Weights of a small transformer language model: 1.78M parameters, 3672 steps.
Each number is 128 + 24 x the weight over the matrix's rms, rounded and kept within 0 to 255. Layers, rows and columns count from 0.

# layer 2 MLP gate, 256x96, rms 0.196, rows 52-97, columns 0-47
[[ 85 114  77 106 129 107 149 101 141  81  95 112 148 110 138 121 145 133 126 100 136 139  80 140 103 112 141 132  91 113 143 121 138 137 108 156 144 123 166 129 104 173 123 134 112 125 144 131]
 [113  97 106  85 150 115  83 113 151 118  81 122 106 143 129 110 149 173 111  72 119 129 110 102 145 123 127 161 133 139 133 113 160 129  99 122 106 116 143 168 148 187 160 104 110 129 150 132]
 [155 149 108  89  95 156 170 142 129 127 153 152 127 160 146 109 125  83 116 156 181 114 171 119 101 172 125 155 170 109 121 178  89 124 168  92 112 131 121 149 133 141 142  98 167 160 114 120]
 [126 126 153 126 125 127 109 151 106  92 106  84 115 142 110 156 108 111 133 129 152 177 177 109 112 135 116 137 123 136  97 134  92 167 138  73 148 114 159 113 160 146 142 123 119 127 152 133]
 [164 111 123 123 125 111 110 115 124 126 120 148  98 120 164 114 153 118 182 158 129 126 140  95 100 166 120 123 118 117 120 125 106  93 153 103  92  98 153 138 117 106 123  82 122 103 106 141]
 [119 109  96 131 148 107  88  88 132 104 108 144 125 117 107 137 101 161 104 139 109  99 114 141 174  97 147 119 108 147 150 137 140 100 145 113 149 170 144 158 112 145 113 132 148  85 141 143]
 [181  88 161 147 138 139 150 154 138  68 139  99 123 156 113 120 136 136 152  80  98 158 146 147  98 130 128 136 163 169 151  86 178 172 142 109 103 140 115 115 105 169 112 183  84  93 135 135]
 [130 134 113 181 135 149 106  97 129 151 124 109 170 131 108 148 141 110 116 101 141 135 109 156 116 130 144 137 144 125 129 116 132 119 180 101 137 103 180  78 113 108 163 143 135 151 126 149]
 [151  96 150 131 123 114 116 187 109 111  83 114 182 106 141 115 150 113 147 129 110 157 146 128 113 148 110 131 119 124 139 128  91 123 151 127 131  85 171 124 178 118 104 157  92 174 140 119]
 [107 155 118 130  98 144 147  83 135 146 140 141 144 113 133 162 127 142 113 119 189 134 129 114 112 137 126 131 147 149 123  49 124  99 160  78 200 118 118  93  85 119 164  77 117 124 141 148]
 [131 121 125 113 137 173 142 124 140 139 100 133 152 143 152 146 100 109 102 119 137 126  98 103 178 167  81 129 134 148 165 175  80 123 162 125 128  89 104 154 103 133 104  94  91 122 134 126]
 [128 176 164 136 114 146 137  78 111 131  98 115 134 140 187  92 127 146 136 165 127 113  94 103 152 110 172 131  88 140 147 120 150 121 116 115 152 111 135 122 127 122 116 162 126 113 102 127]
 [125 156 142 114 106 137 126  94 120 137 132 127 139 140 114 160  87 129 129 102 128 101 112 157 134  84 164 101 146 173 163 150 137 121 116  99 103 129 129 161 144 176 140 108 161 123 150 120]
 [134 123 118 151 138 130  97 128 129 162 150  85 139 175 152 150  85 162  89 118 126 109  91 149 146 120 126 170 124 142 124 131 133  81 143 116  97  70 114 124 136 118 124 137 134 124 151 176]
 [121 134 151 139 110 130 131 103 127 133 113  86 121 140 138 157 125 129 115 104  80 114 169 132 116 128 114 116  87 139 125 142 146 143 169 119 152 126 166  88 164 189 130 136 120 125 143 145]
 [137 110 117  92  74 131  95 120 120 121 124 107 140 119  87 118 157 164 128 190 140 132 136 170 107 131 150 110  88 126  92 133 159 124 145 135  83 114 134 127 131 117  91  95 134 118 101 141]
 [132 146 100 107 155 157 138 142 109 142 135  89 107 128 122 113  98 118 138 106 117 128  93 150 127 144  82 118 135 120 140  93 141 154  97 125 107  93 142 110 132 160 119 124 169 105 125 141]
 [ 94  89 142 112  91 104 126 115 131 147  80 107 153 144 133 167 151 167 145 110 147 116 124 126 142 133 112 153 116  88  82 105 114 132 234 122 137  92 149 106 152 144 152  86 110 168 106 155]
 [106 123 119 155 116 117 107 147 165  91 129 110 144 158 139 151 113 111 165 153 114 125 164 138 141  97 115 111 121 103  69 134 138 117 121 155 135 140 113 130 133 119 139 113 144 117 141 131]
 [118  80 134 150 117 129 149 117 113 135 109 110 160 144 132 168 177 159 140 115 129 139  96 127 120 131 152 103 127 149 128 133 121 134 154 117 157 145  92 127 132 124 156 110  79  96 130 130]
 [141 148 117 139 121 121 136 133  85 116 157 118 137 111 114 131  98 118 106 153 167 141 150 122 135 142 115 129 116  98 100 144 121 102 155 124 128 117 121 114  91 119 151 160 148 147  91 149]
 [119 105 161  86 139 107 121 149 163 123 120 101 131 169 172 172 123 130  89 129 115 136 127 132 115 126 145 127 154 148 123 156 157 131 109 100 107 134 117 103 176 111 143  77 168 145 152 155]
 [128 139 156 145 154 124 144  97 150 145 180 115 116 147 191 121 119 127 156 125 131 185 103 108 192 137  87 122  62 104 157 135 147 134 125 134 144 110 112  95 108 160 119 137 154 105 122 136]
 [155 174  83 162 143 158 131 142 118 162 130 105 100 142 113 150  97  90 118 125 129 107 122 167 105 122 116 130 120 123 109 168 114 102 122 146 135 128  83 149 141 126 111 115 104 127 131 123]
 [131  89 119 132 138 176 122 128 119 122  71 104 103 150 146 133 132 100 110  58  96 130 112 157  94 159  97 133 126 131 118 132 158 115 117 130 166 150 193 146 124 160 105 126 101  83 139 138]
 [119  98 135 136 200 107 140 110 147  99 111 149 125 127  93  88 134 116 192 138 140 101  98 102 124 105 104 121 181 140 130 127  91 154 118 115  96 116 120 153 152 103 169 131 134  80 136 120]
 [146  92 118 133 129 105 159 109  96 131 104 106 126 135 149 145 144 126 123  70 118 126 115 148 150 133 163  97 138 141 108 140 124 124 135 141  85 125 152 118 106  85 115  87 155  96 141 161]
 [110 127 124  76 110 156 138 151 145 161 132 107 125  79  80 111  98 106 111  97 150 147 141 146 102 116 108 176 116  93 128  92 130 142 100 131 198 101 123  77  91 105 169  94 148 153 137 122]
 [136  98 143 115 117 144 153  93  87  80 137 124 127 148 164  99 120 121 111 149 118 114 128 140 123 130 137  91  73 127 109 115 153 127 132 157  87 106  95 119 125 138 156 118 135 121 126 140]
 [121 114 128 113 114  95 110 112 134 159 175  70 101 127 143 135  96 125 117 114 117 150 165 149 134 132 132 142 115 122 142 138 120 134 115 145 149 139 151 150 150 118 175 107 144 111  91  96]
 [112 106 136 143 128 141  94 154 142  90 159 137  89 125 144 120  92 132 114 142 116 178 122 128  68  99 159 128 138 120 125 159 136 136 165  96 107 143  94 134 122 105 160  93 157 123 127 165]
 [126 113 127 125 116 137 135 142 171 112 158 100 117 107 153 134  92 145 192 104  69 124 145 145 112  90  92 138 139 171 127 111 102 140 180 124 133 171 130 130 176 121 113 109 121 132 111 115]
 [151 108  99 117 140 126 147 131 134 140 135 153 127 106 134 179 127 172 187 119 155 132 153 112 115 102 130 129 174 104 137  92 130 189 120 132 178 113  90 138 156 139  83  95 131  87 141 105]
 [107 115 136 114 106 140 161 123  88 136 123 112 144  59 119 115 139 155 158 141 128 136 125 143 101 139  66 144 133 133 175 176  95 157 128 134 155 129 102 158 108  74 196  97 126 131 115 154]
 [ 85 154 151 130  83  95 105 117 145 135 158 143 141  82 135 125 153 137 134 115 125 150 138 122  77 147 129 144 103  87 159 139 135 148 119 160 167  83 166 132 104 126 122 133 142 163 110 143]
 [118  85 144 191 130 168 121 108  89 135  89 131 171 109 157 154 118 167 115 108 133 143 109 110 102 158 109 102 126 149 123 156 125 147 118 138 151 101 147 141 140  99 156 125 122 160 125 120]
 [136  95 144 114 112  95 148 119 135 104  77 130 132 115 147 118 113 178 149 101 112 144 155 104 153 115 119 130 124  98  94 106  81  99 146 110 119  98 127 121 169 147 139 121 128  91 131 124]
 [133 125 124 133 119 136  96 118 111 128 175 173 131 153 120 130  83  98 112 148 141 131 122 119 149 129 138 113 132  88 137 132 142  82  67 125  99 143 149 100 125 115 152 119 174  96 139 165]
 [150 154  94 137 114 140  98  73 123 127 176 133 148 112 149  97 115 168 114 146 123 152 160 112 129 133 130  78 118 109 106 101 139 114 140 109 129 142 161 121 105 111 161 145 121 104 138 111]
 [140  77 116 121 150 128 110 123 114 132 150 129 166 115 113 132 124 116 130 102 166 115 146 132 150 125 162 139 143  89  90 159 145 149 124 123 168 134 176 106 100 144 145 126 150  89  96 135]
 [136 131 124 134 128 102  94 158 146 150  95 135  94 123 131 115 112 142 122 113  79 158 120 108 110  87 135 119 109 141 104 103 159 118 110 159 146 132 111 165 122 132 148 142 153 138 119 139]
 [116 114 129 125 100  92  84  94 102 118 137 155  72  97 114  99 128 100  97 155 107 133 160 149 101 121 136 136 119  95  92 119 158 118 131 113 160  88 125 159 116 149 109 137 144 140 102  91]
 [117 141 155 147 119 139 121 127 129 105 107  72 160 154 161 110 122 133 129  94  96 130 123 131 159 137 128 130  88  98 115 165 126 121 166  88 126  92 187 102  98 155 126  92 122 130 117 141]
 [140 166 118  94 151 140 113 146 120 143 140 117 160 130 117 159 119 121 162 114 119 124 157 122 104 131  99 103  85 129 131 136 126 149 138 160 142 142 162 151 120 137 139 140 160 121  90 125]
 [144 155  82 117 156 162 140 135  93 146 130 160 122 119 153  81 140  89 135 136 148 139  92 139 117 105 110 114 131 105  92  97 134  92 121 135 182  70 121 126 118  89  80 137 142 137 108 157]
 [157 111 128  79 105 140 159 141 144 141 117  92  75 164 164 136 119 134 155 123 160  77  97 124 101 109 147 130 125 117  92  96 138 138  88 116 146 111  98 144 141  96 112 167 116 102  84 138]]
# layer 2 MLP up, 256x96, rms 0.183, rows 52-97, columns 0-47
[[156 162 141 134 122 106  73  98 125 162  96 153 158 123 122 147 133 123 139 176 111 118 114 142 119 117 122 134 165 128 125 124 123 100 165  77 120 119 121  93 126 141 102  63 164 130 136 146]
 [100 207  98 102 108 133  68 148 147 143 125 133 140 141 128 127 120  97 109 142 179 179 143 145 113 156 108 155 115 164 100 104 159 121 139 149 120 118 137  90 184 134 134 136 129 158 137 107]
 [113  88 138 123 142  91 105 138 110 158  48 145 121 164 160 115 123 133 150 131 115 108 115 126 105 106 119 109 136  87 118 100 139 102 122 184  87 135 141 143 137 125 149 110 164 112 165 129]
 [103  63 139 158 155 129 134 134 128 165 120 145 122 165 143 153 171 130 184 132 103 107 151  98  63 121 106 185  98 142 146 120 129 139  97  64  94 120 149 133 139 143 121 155 151 139 135 111]
 [146 133 102  90 127 128 139 138 167 155 139  66 100  95 126 124 156 117 141 121 147  89 133 130 153  82 131 161 135 131 133 162 121 135 141 149 166  95 151 134 141 163  95 141 134 135 152 119]
 [144 181 115 100 153 124 135 141 159 150 129 132  48 156 138 134 144 133 115 199  98 155 125  92 150 115 148  64 127 113 128 138 136  88 126 117 138 152  94 105 150 128 144 146 157  93 114 100]
 [114 145  94 118  93 181 160 104 154 109 136 111 119 119 157 103 135 128  93  83 120 175 134 147 121 122 123 145 150 113 111 140 123 114 130 110 144 151 123 113 119 150 183 130 151 133 162 125]
 [125 112 123 160 145 121 114 139 131 142 113 135 152 120 162 108 130 121  97 130 118 121 141 111 126 116 184 142 144 119 109 111 150 123 157 103 145 122 145 141 100 101 155 129 156 130 125 131]
 [142 135 162 140 117 145 134 158 144 116  99 160 142 150 122 114 134  88 123 119 126 127 116 147  79 121 137 113  93 125 133 105 150 142 134 135 139  92 174 123 130 149 108 128 102 117 102 116]
 [180 123  93  87 128  97 135 175 159  97 130 192 127 165 129  98 118  67 143  90 116 158 158  99 132 111 168 181 144 154 109 127 104 121 128  74 174 126 135 143 155 115 117 104 137 114 136 144]
 [120 141 109 123  95 122 139 144  95 157  93 205 167 152 101 150 162 148 116 133  90 126 164 112  70 126 122 103 120 125 107 128 160 154 118 138 133 150 164 117 131 136 126 112 168 153 138 122]
 [146 107 100 150 127 146 113 103 135 150 192  78 133 115 198 201 124 139 147  98 101 119 112 140 154 162 127 150 109 166 145 100 156 156 104  78 142 137 155 115 115 109  75 116  75 103 143 124]
 [150 145 156 137 120 111 160  86 138 151  87 126 146 117 139 144 133 129 101 143  98  82 127 161 108 117 135 130 136 123 170 132  90  97 162  98 138 129 115  51 157 102 106 149 119 115 105 128]
 [ 95 110 156 166 140  96 141 170 142  88  73 105 117 142 139  95 133 131 179 149 147  80 114 149 131 114 149 141  94 184 140  91 128 154 111 122  91 147 127 149 100 154 109 144 148 154  90 135]
 [117  93 114 130 118 117 126 204 158  51  90 108 144 148  88 145 106 103 151 138 124 117 114 117 147 117 132 151 162 110 154 133 157 118 120 137  94 101 125 139 133 109 136 114 128 149 169 129]
 [ 86 139 125 120 165 122 147 106 153 113 179  89 135 123 141 172 112 100 149 151 159 146 131 117 149 132  98 143 133 100 100 125 132 127 120 122 159 130 141 102 151 125 155 144 119 153 106 130]
 [124 161 126 159 130 140 146 127 129 108 114 128 126 104  85 105 104  93 107 135 141 142 110 179 114 125 106 135 116 128 177 128  93 150 113 141  90 139 127  66  94 135 105 129 130 115 112 132]
 [163 154 132  98  98  70 132 149 156 134 127 119 118 122 133 105 104 106 103 143 123 135 130 100 132 122 151 141 131 131 141 185 128 112 104 114 132  98 128 163 123 153  92 130 130 106 147 121]
 [136 146 118 134 175 113 132 122 115 162 131 135 135 153 107 111  87  93 172 120 110 139  89 150 105 202 110 134 159 150 101 100  99 129 126 106 142 159 108 147 133 115 160 110 161 124 127 144]
 [145 140 116  99 110  86 152 138 155 111 148 140 204 141 128 175 114  83 100 101 188 204 152 115 131  95 146 134 135 139 132 109 133 161 120 156 172 114 168 124 120 117 142  85 117 125  98 158]
 [110  97 188 173 109 143 114 148  96 125  90 151 143  85 199 100 127 122 148 151  84 108 123 135 140 102 134 123  98 118 131 134 139 151 115 129 138 157 147 135 137  85 107 157 128  96 108 133]
 [ 93 165 129 152 106 117 154 158 162 110 102 117 171 104 139 139 120 162 117 116 133 115 107 139 128 135 152 133 133 110 101 156 147 122 138  98  94 133 158 115 162  89 134 124 109 162 117 144]
 [169  92 138 129 110 139 141  75 173 101 143 147 134 108 149 193 154 134 149 153 165 157  87 104 127 102  92 103 135 119 120  74 106 135 163 134 156 181 123 173 138 142 137 168 136 103 147 102]
 [139 155 120 135 133 127 115 114 133 142 144  79 139 101 123  94 114  96 121 131 106 163 143 144 139 143 114 107 150 160 130 147 118 129 123 150 126 112 108 181 151 100 113 144 144 135 121 109]
 [136 129 127 135 118 128 112 162 122 104  90 112 143 121 125 153 121 134 163 149 125 120 129 106 124 107 117 116 130 133  94 112 131 141 137 125 121 156 121 115 133 108 121 133 138 118 153 146]
 [112 138 125 116 101 127 159 170 136 107 154 105 111 143 132 120 140 166 134 115 148 132 151 113 166 123 140 146 135 105  97 145 125 115 131  97 125 131 142  65 123 189 101 122 135 112 138 115]
 [139 161 143 107 107 131 122 152  97  85 154 138 145 128 117 113 115 121  88  57 145 126 104 166 127  94 172  95 136  88 161 135 138 123 136 131 100 166 108 114 108 126 103 120 103 148 119 120]
 [ 91  72 107 139 152 147 112 105 115 144 172 119 143 149  90 159 169 129 171 107 116  89 156 148 128 121 103 109 148 151 129 155  97 109  87  92 118  89 140  69 179 146 162 109  93 163 138 109]
 [ 98 149  87 128  97 111 118 142 115 157 139 155 130 118 138 127 127 172 149 133 101 110 123 162 145 163 107 121 123 132 111 139 100 170 125  97  55 133 139 162 108 124 122 127 150 157 142  97]
 [119 138 117 127 116 122 107 101 130 119 121  77 139 108 168  71 140 131 129 103 115  99 114 162 124 119 142 186 146 116 108 128 115 149 146 140 162 150 153 127 105 115 117 117 137 124 110 127]
 [130 142 101  91 136 125 106 156 142 153  98 144 108 152  90  95  99 120 162 138 129 153 118  55 158 108 130 136 111 169 154 132 103 135 118 111  95 100 122 128  96 166 122 108 116 140 156 126]
 [155 161 129 158 194 132 102 134 107 154  93 139 108 134  87 169  88 140 145 120 144 147 133 151 133 121 126 118 107 162 165 123 104 156 172 121 115  78 132 126  91 132  71  97 102 141 104 166]
 [123 105  87  99 120 118 155 131 140 143 136 127 156 161 143 161 112 150 159 129 123 106 125 117 134 143 149  93 128 132 150 120 107 160 117 156  85  64 121 141 155 144 162  98 157 145 116 146]
 [149 123 146 127  84 128 133 138 137 142 162  71  88 140 119 155 140 148  96 118  92 109 168 123 105 112 151 158 136 135 137 131 122 146 116  96 145 130 154 106 127 127 112 148 106 112 171 108]
 [ 75 160 126 134 101 146 134  79 102 134 152 117 197 156 187 160 143 106  61 155 131 118 152 131 100 144 147 100 157 133 127 153  90  96 106 155 141 151 102 132 118 148 131 139 152 137 130 135]
 [110 189 128 130 126 123 159 173 148  80 166 125 124 196 126 115 131 100  97 151 141 122 107 113 170 147 113 118 105 116 193 162 124 102 123 128  68 163 149 130 115 164 154 181 133 148 145 135]
 [ 83 124 164 111 106 126 133 134 139 118 123 102 112 109 141  78 115 104 117 130 154 135 124 146  78 113 174  87 150 114 140 125 151 170 123 123 167 125 151 125 123 113  87 165 134 150 156 135]
 [ 98 119 150 137 159 155 139 118 147 119 108 106 114 173 126 173 134 165 128 107 143 111 106 144 115  95 110 148 124 152 122 131 144 147 149 185 139 135  89  95  88  95 123 181 114 149 127 129]
 [140 123 150 130 141 113 133 153 140 106 154 156 121 133 147 117 109 110 120 135 122 145  99 139 126 116  89 140 126 128 109 135 152 132 125 107 154 152 112 145  91 129 135 134 102  66 158 143]
 [146 141 132 129 159 132 100 139 150 116 139 130 138 116 125 142 115 164 145 111 120 131 170 139 101 117 134 122 129 133 103  80 142 138 108 127 160 138 119 131 166 117 170 144 151 104 153 148]
 [189 157 146 164  70 165 116  86 119 135 168 146 131 127 118 123 121  91  98 133 117 176 151  88 152 126 105 144  97 166 135 108 118 173 114 109 131 144  88 101 109 171 104 181 149 189 124 118]
 [116 140 112 147 142  68 139 105 184 155 159 165 140 131 173 150 104 115  98 133  94 138 154 108 145 176  88 122 138 119 121 147 113 151 125 165 130 107 119 129  87 146 118 110 144 137 142 105]
 [102 104 146 136  77 142 121 151 102 141 158 100 115 122 108 145  82 110 140 112  91 126  99  98  74 144 117 161 170 106  69 128  93 138 142 113 178 134 135 174 176 105 165 108 144 148 124 140]
 [ 83 127 154 122 123  94  99 127 125 114 108 120 178 128 110 134  96 143 148 160 132 169 137 106 120 135 108  69 145 156 132 158 112 138 111  97 121 128 154 100 133  96 137  84 176 135 124 137]
 [113 174 125 107 116  98 122 101 117 147  59  76 106 118 144  94 100 127 142 133 142 110 139 123 165 154 166  89 126 170 194 190 115 146 122 147 141 126 137 121  99 153 154 136 129 154 113  89]
 [112 104 127 141 144 128 136 117 143 136 162 140 106  93 163 164 102 115 151 145 140 125 116  78 135 138 131 141 138 104 172  66  87 127 131 126 157 141 136 117 120  99 148 121 158 142 143 123]]
# layer 2 MLP down (transposed), 256x96, rms 0.178, rows 52-97, columns 0-47
[[117 110 128 138 117 117 145 147 129 103  92 137 121 121 180 139 140 106 156 101 105 153 100 103 158  86 153 161 105 141 124 121 158  97  91 108  88 124 156  96 117 142 144 173 140  93 126 137]
 [114 154 185 106 163  94 159 139 165 101 119 166 138 187 148 124  60 131  99 138 156 137 106 105 123 113  90 188 141 147 121 127 135 151 168 129 120 132 153 163 139 138 124 129 110 119  55  99]
 [109 109 109 107 141 163 126  95 135 129 164 125 146 170 105 119 111 127 100 116 161 113 138 155 108 148 149 173 138 130 141 150 123 126 142  98 140 122 102 148 117 114 139  96  95 172  94 135]
 [145 114 169 147 102 152 159 106 115 176 116 130 136 121 104 119 126 164 145 118 122 119 141 142  98 134 148 149 137 133 149 147 122 154 139  96 124 114 154  94 126 145 161  95 173 141  93 122]
 [148 140 124 136 170 106 155 134 130 156 133  82 143 122 181 132 139 180  86 112 107 117 121  88 173 144 125 162 147 131 157 149 142 101 151 118 178 121 143 123  92 155  83 136 167  99 143 110]
 [124 146 169 165 122 178 163 124 134 112 158 168 121 115 157 116 162 168 136 101 106 171 157 137 141  93 156  99 128 140 127 114 165  79 125  99 113 177 127 201 146 130  90 145 132 145 156 137]
 [136 153 119  98  96  89  77 157 139 137 115 141 141 157 143 160 147 116 147 123 172 158 171 122 139  87 136  97 120 140 154 115 116  97 122 120 133 133 120  94 165  74 134  73 135 158  96 121]
 [142 129 126 148 154 132  98 111 158 140 110 124 134 161 170 166 115 116 137 136  92  99 119 120 167 145 158 109 127  70 144 112 113 114 104 126 138  98 112 189 128 109 112 138 131 105 114 113]
 [111 114 130 115 125 151 143 119  98 147 137 142  61 126 135 145 162 114 136 115 137 106 128 154 118 167 121 153 137 157 138 149 148 106 118  98 123 125 111 135 148  88 142 149 136 121 118 108]
 [109 103 149 120  95 107 111 221 116 142 135 171 128 130 111  72  75 111 125  94 120 130 108  69 146  99 117  97 140 132 133 107  82 115 147 128 108 157  70 139 123 133 117 135 104 141 111 179]
 [ 94 124  97 102 106 157 121 116 172 111  91 119 139 113 132  93 135 136 143 134 179  91 121  86 105 118 161 165 113 124 178 148 106 151 135 116 132 135 124 105 126 130 149 118 144 126 123 121]
 [143 194 106  92 108 115 129 123 169 152 136 120 135 129 146  97  91 155 121 113 139  77 108 143 132 110 151 116  99  97 117 140 128 150  97 127 160 142 149  93 112 180 100 104 109 108 102 127]
 [113 144 142 142 156 119 147 116 123  91 125 110 157 127 134 104 126 116 163 103 174  84  99 162 131 105 145 128 129 148 143 160 170 132 161 146 122 166 101 115 108 114 109 146  88 125 146 208]
 [133 131 112  71 143 102 152 145 138 122 100 160 146 159 174 113 104 115 120 124 128 128 116  97 121 125 119 149 150  91 206 148 124 117 120 103 123 168 192  78 128 128  82  85 127 149 145 131]
 [122  89 110 146 126  92 151 127 135 114  99  88 132 137 131 138 133 125 111 125  83 127 143 168 154 143 155 143 185 133 103 130 157 150 126 174 109 166 137  98 143 128 128 138 127 167 139 112]
 [121 137 157 133 129 133 149 108 115 129 111  91 134 123 164 135 129  94 139 105 106 145 159 150  90 118  92 152 121 148 131 137 137  99 137 154 115 119  86 121 151 110 149 155 112 108 127  89]
 [142 130 160 132 102 137 133 128 159 149 134 161 144 153 113 133 122 177 161 114 107 129 126 155 133 141 133 122 148 133 141 131 103 126 138 119 145 126 169 181 184 102 133 128 127 129 137 122]
 [120 135 129 175 120 137 130 167 145 112 103 131 192 108 164 121 158 119 133 108 119 149 138 129 128 100 120 109 120  98 117 127 125  78 171 145 119 110 150 130 151 116 114  90 128 140 141 141]
 [166 159 155 116 140 107 104 104 126  89  98 146 141 145 110 145 141 121 190 108  72 164 136 130 120 144  97 107  72 132 120 128 164 133 155 110 141 149 114 128 146 134 149  99 141 113 140 150]
 [ 96 141 144 100 130 115 110 158  79 132  94 129 141 153 147  64 133 111  93 103 137 116 138 105 133 124  94 114 135 131 117 164 111 156 179 137 132 126 153 119 160 118 155 138 131 145 111 121]
 [149 116 148  97 133 152  75 124  77  91 140 187 149 101 135 125 161 161 138 138 139 205 108 161 107 132 154 101 142 151 148 124 133 169 136 123 162 155  87 103 122 120 104 147 132 112 108 123]
 [116 152 118 107 179 120 167 156 129 124 129  97 127 130  94 120 128 101 129 156 112 122 154 123 144 174 116 159 128 125  93 110 124 121 107 106 145 160 136  88 103 118 126 139 149 168 143 118]
 [148 118 123 139 153 128 144 149  91 153 126 137 145 103 101 147 123 134 129 105 122 117 134 131  85 185 133  74 138 105 128 105 106  59 125 118 116 135 123 138 161 119 115  96 147  76 114 130]
 [131 110  98 160 125 131 129 145 140 141 121 119 154 117 111 158 190  93 110 129 134 129 126 116 135 124 158 114  95 140 101 170 147 133 117 124 129  98 110 144 147 130 138 119 134 126 107 151]
 [159 131 120 105 138 134  87 144 136 110 125 132 102 146 131 117 140 127 135 101 121  95 135 120  97 164 100 139 129 125 137 136 111 121 135 142 140 127 134 114 136 150 124 119 101 112 160 126]
 [ 79  81 120 160 103  97 125  72 143 105 151 146 142 112 125 141 140 107 148 166 130 120 112 125 121 153 136 124 125 129 143 116 146 143 110 161  95 106 146 155 119 105  96 142 119 132 115 114]
 [128 164 151  97 145 105 133 125 135 116 179 125 112 124 100  97 122 128 146 162 156 126 122 106 140 106 147 158 158 151 177 136 162 142 135 126 170 148 135 135 132 112  63 150  91 105 151 153]
 [143 149 136 113  89 123 126 193 148 136  68  85 142 111 131 121 114  80 101 115 138 118 124 164 125 112 110 170 146 124 100  95 112 124 123 148 105 136 153  64 111 132 169 126 127 136  99 150]
 [134 115 160 106 115 139 144 120 118  93 145 130 113 146 126 127 141  87 111 132 167 128  94 110 133 122 142 125 136 101 121 143 109  99 130 127 138 113 122 126 145 133 138 108 117  90 124 169]
 [121 134 118 147 110 118  76  91  91 108 118 168 155 125 129 138 192 126  97 153 125 105  77 129  93 126 156 122  75 114 186 138 160 141 173  87 113 150 162 166 152 135 121 140 136 135 128 134]
 [132 104 158 139 137 133 138 120  91 131 111  98 155  93 146 133 166 121 125 126 146 101 136 164 124 155 128  89 141 135 134  84 132  91  97 156 152 136 107 109 133 132 111 129 132 150 120 100]
 [141 113 132 128 122 139 103 144 183  80 113 108 133 152  77 141 126 144 150  79 154 107 118  95 172  99 101 139 108 128 121 170 125 102  71 160 148 133 133 101 104 124 167 103 118 129 104 146]
 [145 168 148 134 148 142 105 105 129 108 104 108 118 127 110 160 168 111  83 143 134 145 144 154 126 147 157  74 145 143 130 118 142 129 136 137 154  90 104 112 102 137 129 130 114 138 127 125]
 [130 176 160 161 141 115 119 136 150  71  95 124 149  99 111  73 115 120 138 113 108 109 107 102 127 129  92 134 135 103 136 131 122  86  96 186 160 106 151 138 157 118 172 113 111 117 114 120]
 [126 176 146 129 111 104 153 142 145 102 124 120 139 128 142 122 131 129 101 154 119 193 163 135 128  67 112 136 161 145 136 166 116  79 128 123 156 119 154  99  92 119 136 102 145 105 146 113]
 [118 128 114 128 117 124 116 126 121  76 110  96 175 114  97 117  89 149  73 103 152 186 161  92 135 121 175 143 113 169 140 119 127 139 123 155 104  68 121 107  87 173 134 167 155 140 144  94]
 [129 112 113 172 176  95 128  92 143  93 124 119 113 173 154 177 147 150 137 175 162 166 113 119 134 159 143 100 140 130 118 133 144 131 116 119 129 133 158 152 122 135 136 155 104 127  67 148]
 [120 103 118 125 140 115 129 111  96 125 128 156 154 113 130 132  92 118  58 116 116  97 131  77 141 161 130 110 142  75 113 133 134 105  98 127 143 159 154 114 145 147 164 117 172 105 141 143]
 [149 160 135  98 131 127 113 174 142 136 140 152  98 119  56 150 124 125 128 123 137 120 112 137 111 136 143 162 141 119 119 128 109 139 141 150 152 134 109 160 116 151 105 116 141 113 113 138]
 [143 129  87 146 126 150 139 102 123 135 139 127 126 133 116 138 128 111 112 166 188 126 128 116 104 156 153 135 110 116 113 154 158 115 159 140 150 132 154 144  80 135  99 166 156  97 134 151]
 [137 137 147 142 125  87 126  89 125 108 113 199 107 133 152 110 131 110 114 124 102 154 127 143 158 117 119 124 120 147 173 109  81 125  75 127 130 102 164 148 163 113  86 181 171 180 107 128]
 [168 149 125 138 119 131  92 132 125  88 123 120 128 143  79 163 111 135  85 101 179 133 149 173 132 109 130  79 149  74 127 131 122 133 116 134 126 115 134 126 166 126 157 155 134 150 134 165]
 [123 157 138 107 103 152 148 155 102 131 185  79 124 126 124 136 118 128 174 107  97 111  93  93 163  93 114 120 160 122 129 113 138 133 141 146 184 173 111  72 167 106 130 100 133 127 115 132]
 [121 154 120 151 132 151 166 129 144 131 135 125 124 171 129 109 133 104 112 134 128 117 115 134 145 122 113 113 103 147 129 104 161 110 149 155 118 124 125 184 143 161 159 158 106 136 143 129]
 [128 132 141  84 165 154 128 134 147 137 136 169 111 155 113 111 139 113 104  92 114 121  80 146  93  96 159 163 115 112 126  92  80  93 122 130 141 103 130 134 114 139 137 127 129 126 115 192]
 [139  78 142 152 127 106 107 142 113 158 142 169 115 139 133 142 113 117 102 162 151 151  73 116 142  98 133 164 123  43 121  91 153 140 131 145  92 141 143 162  98 102 149 131 133 164 109 122]]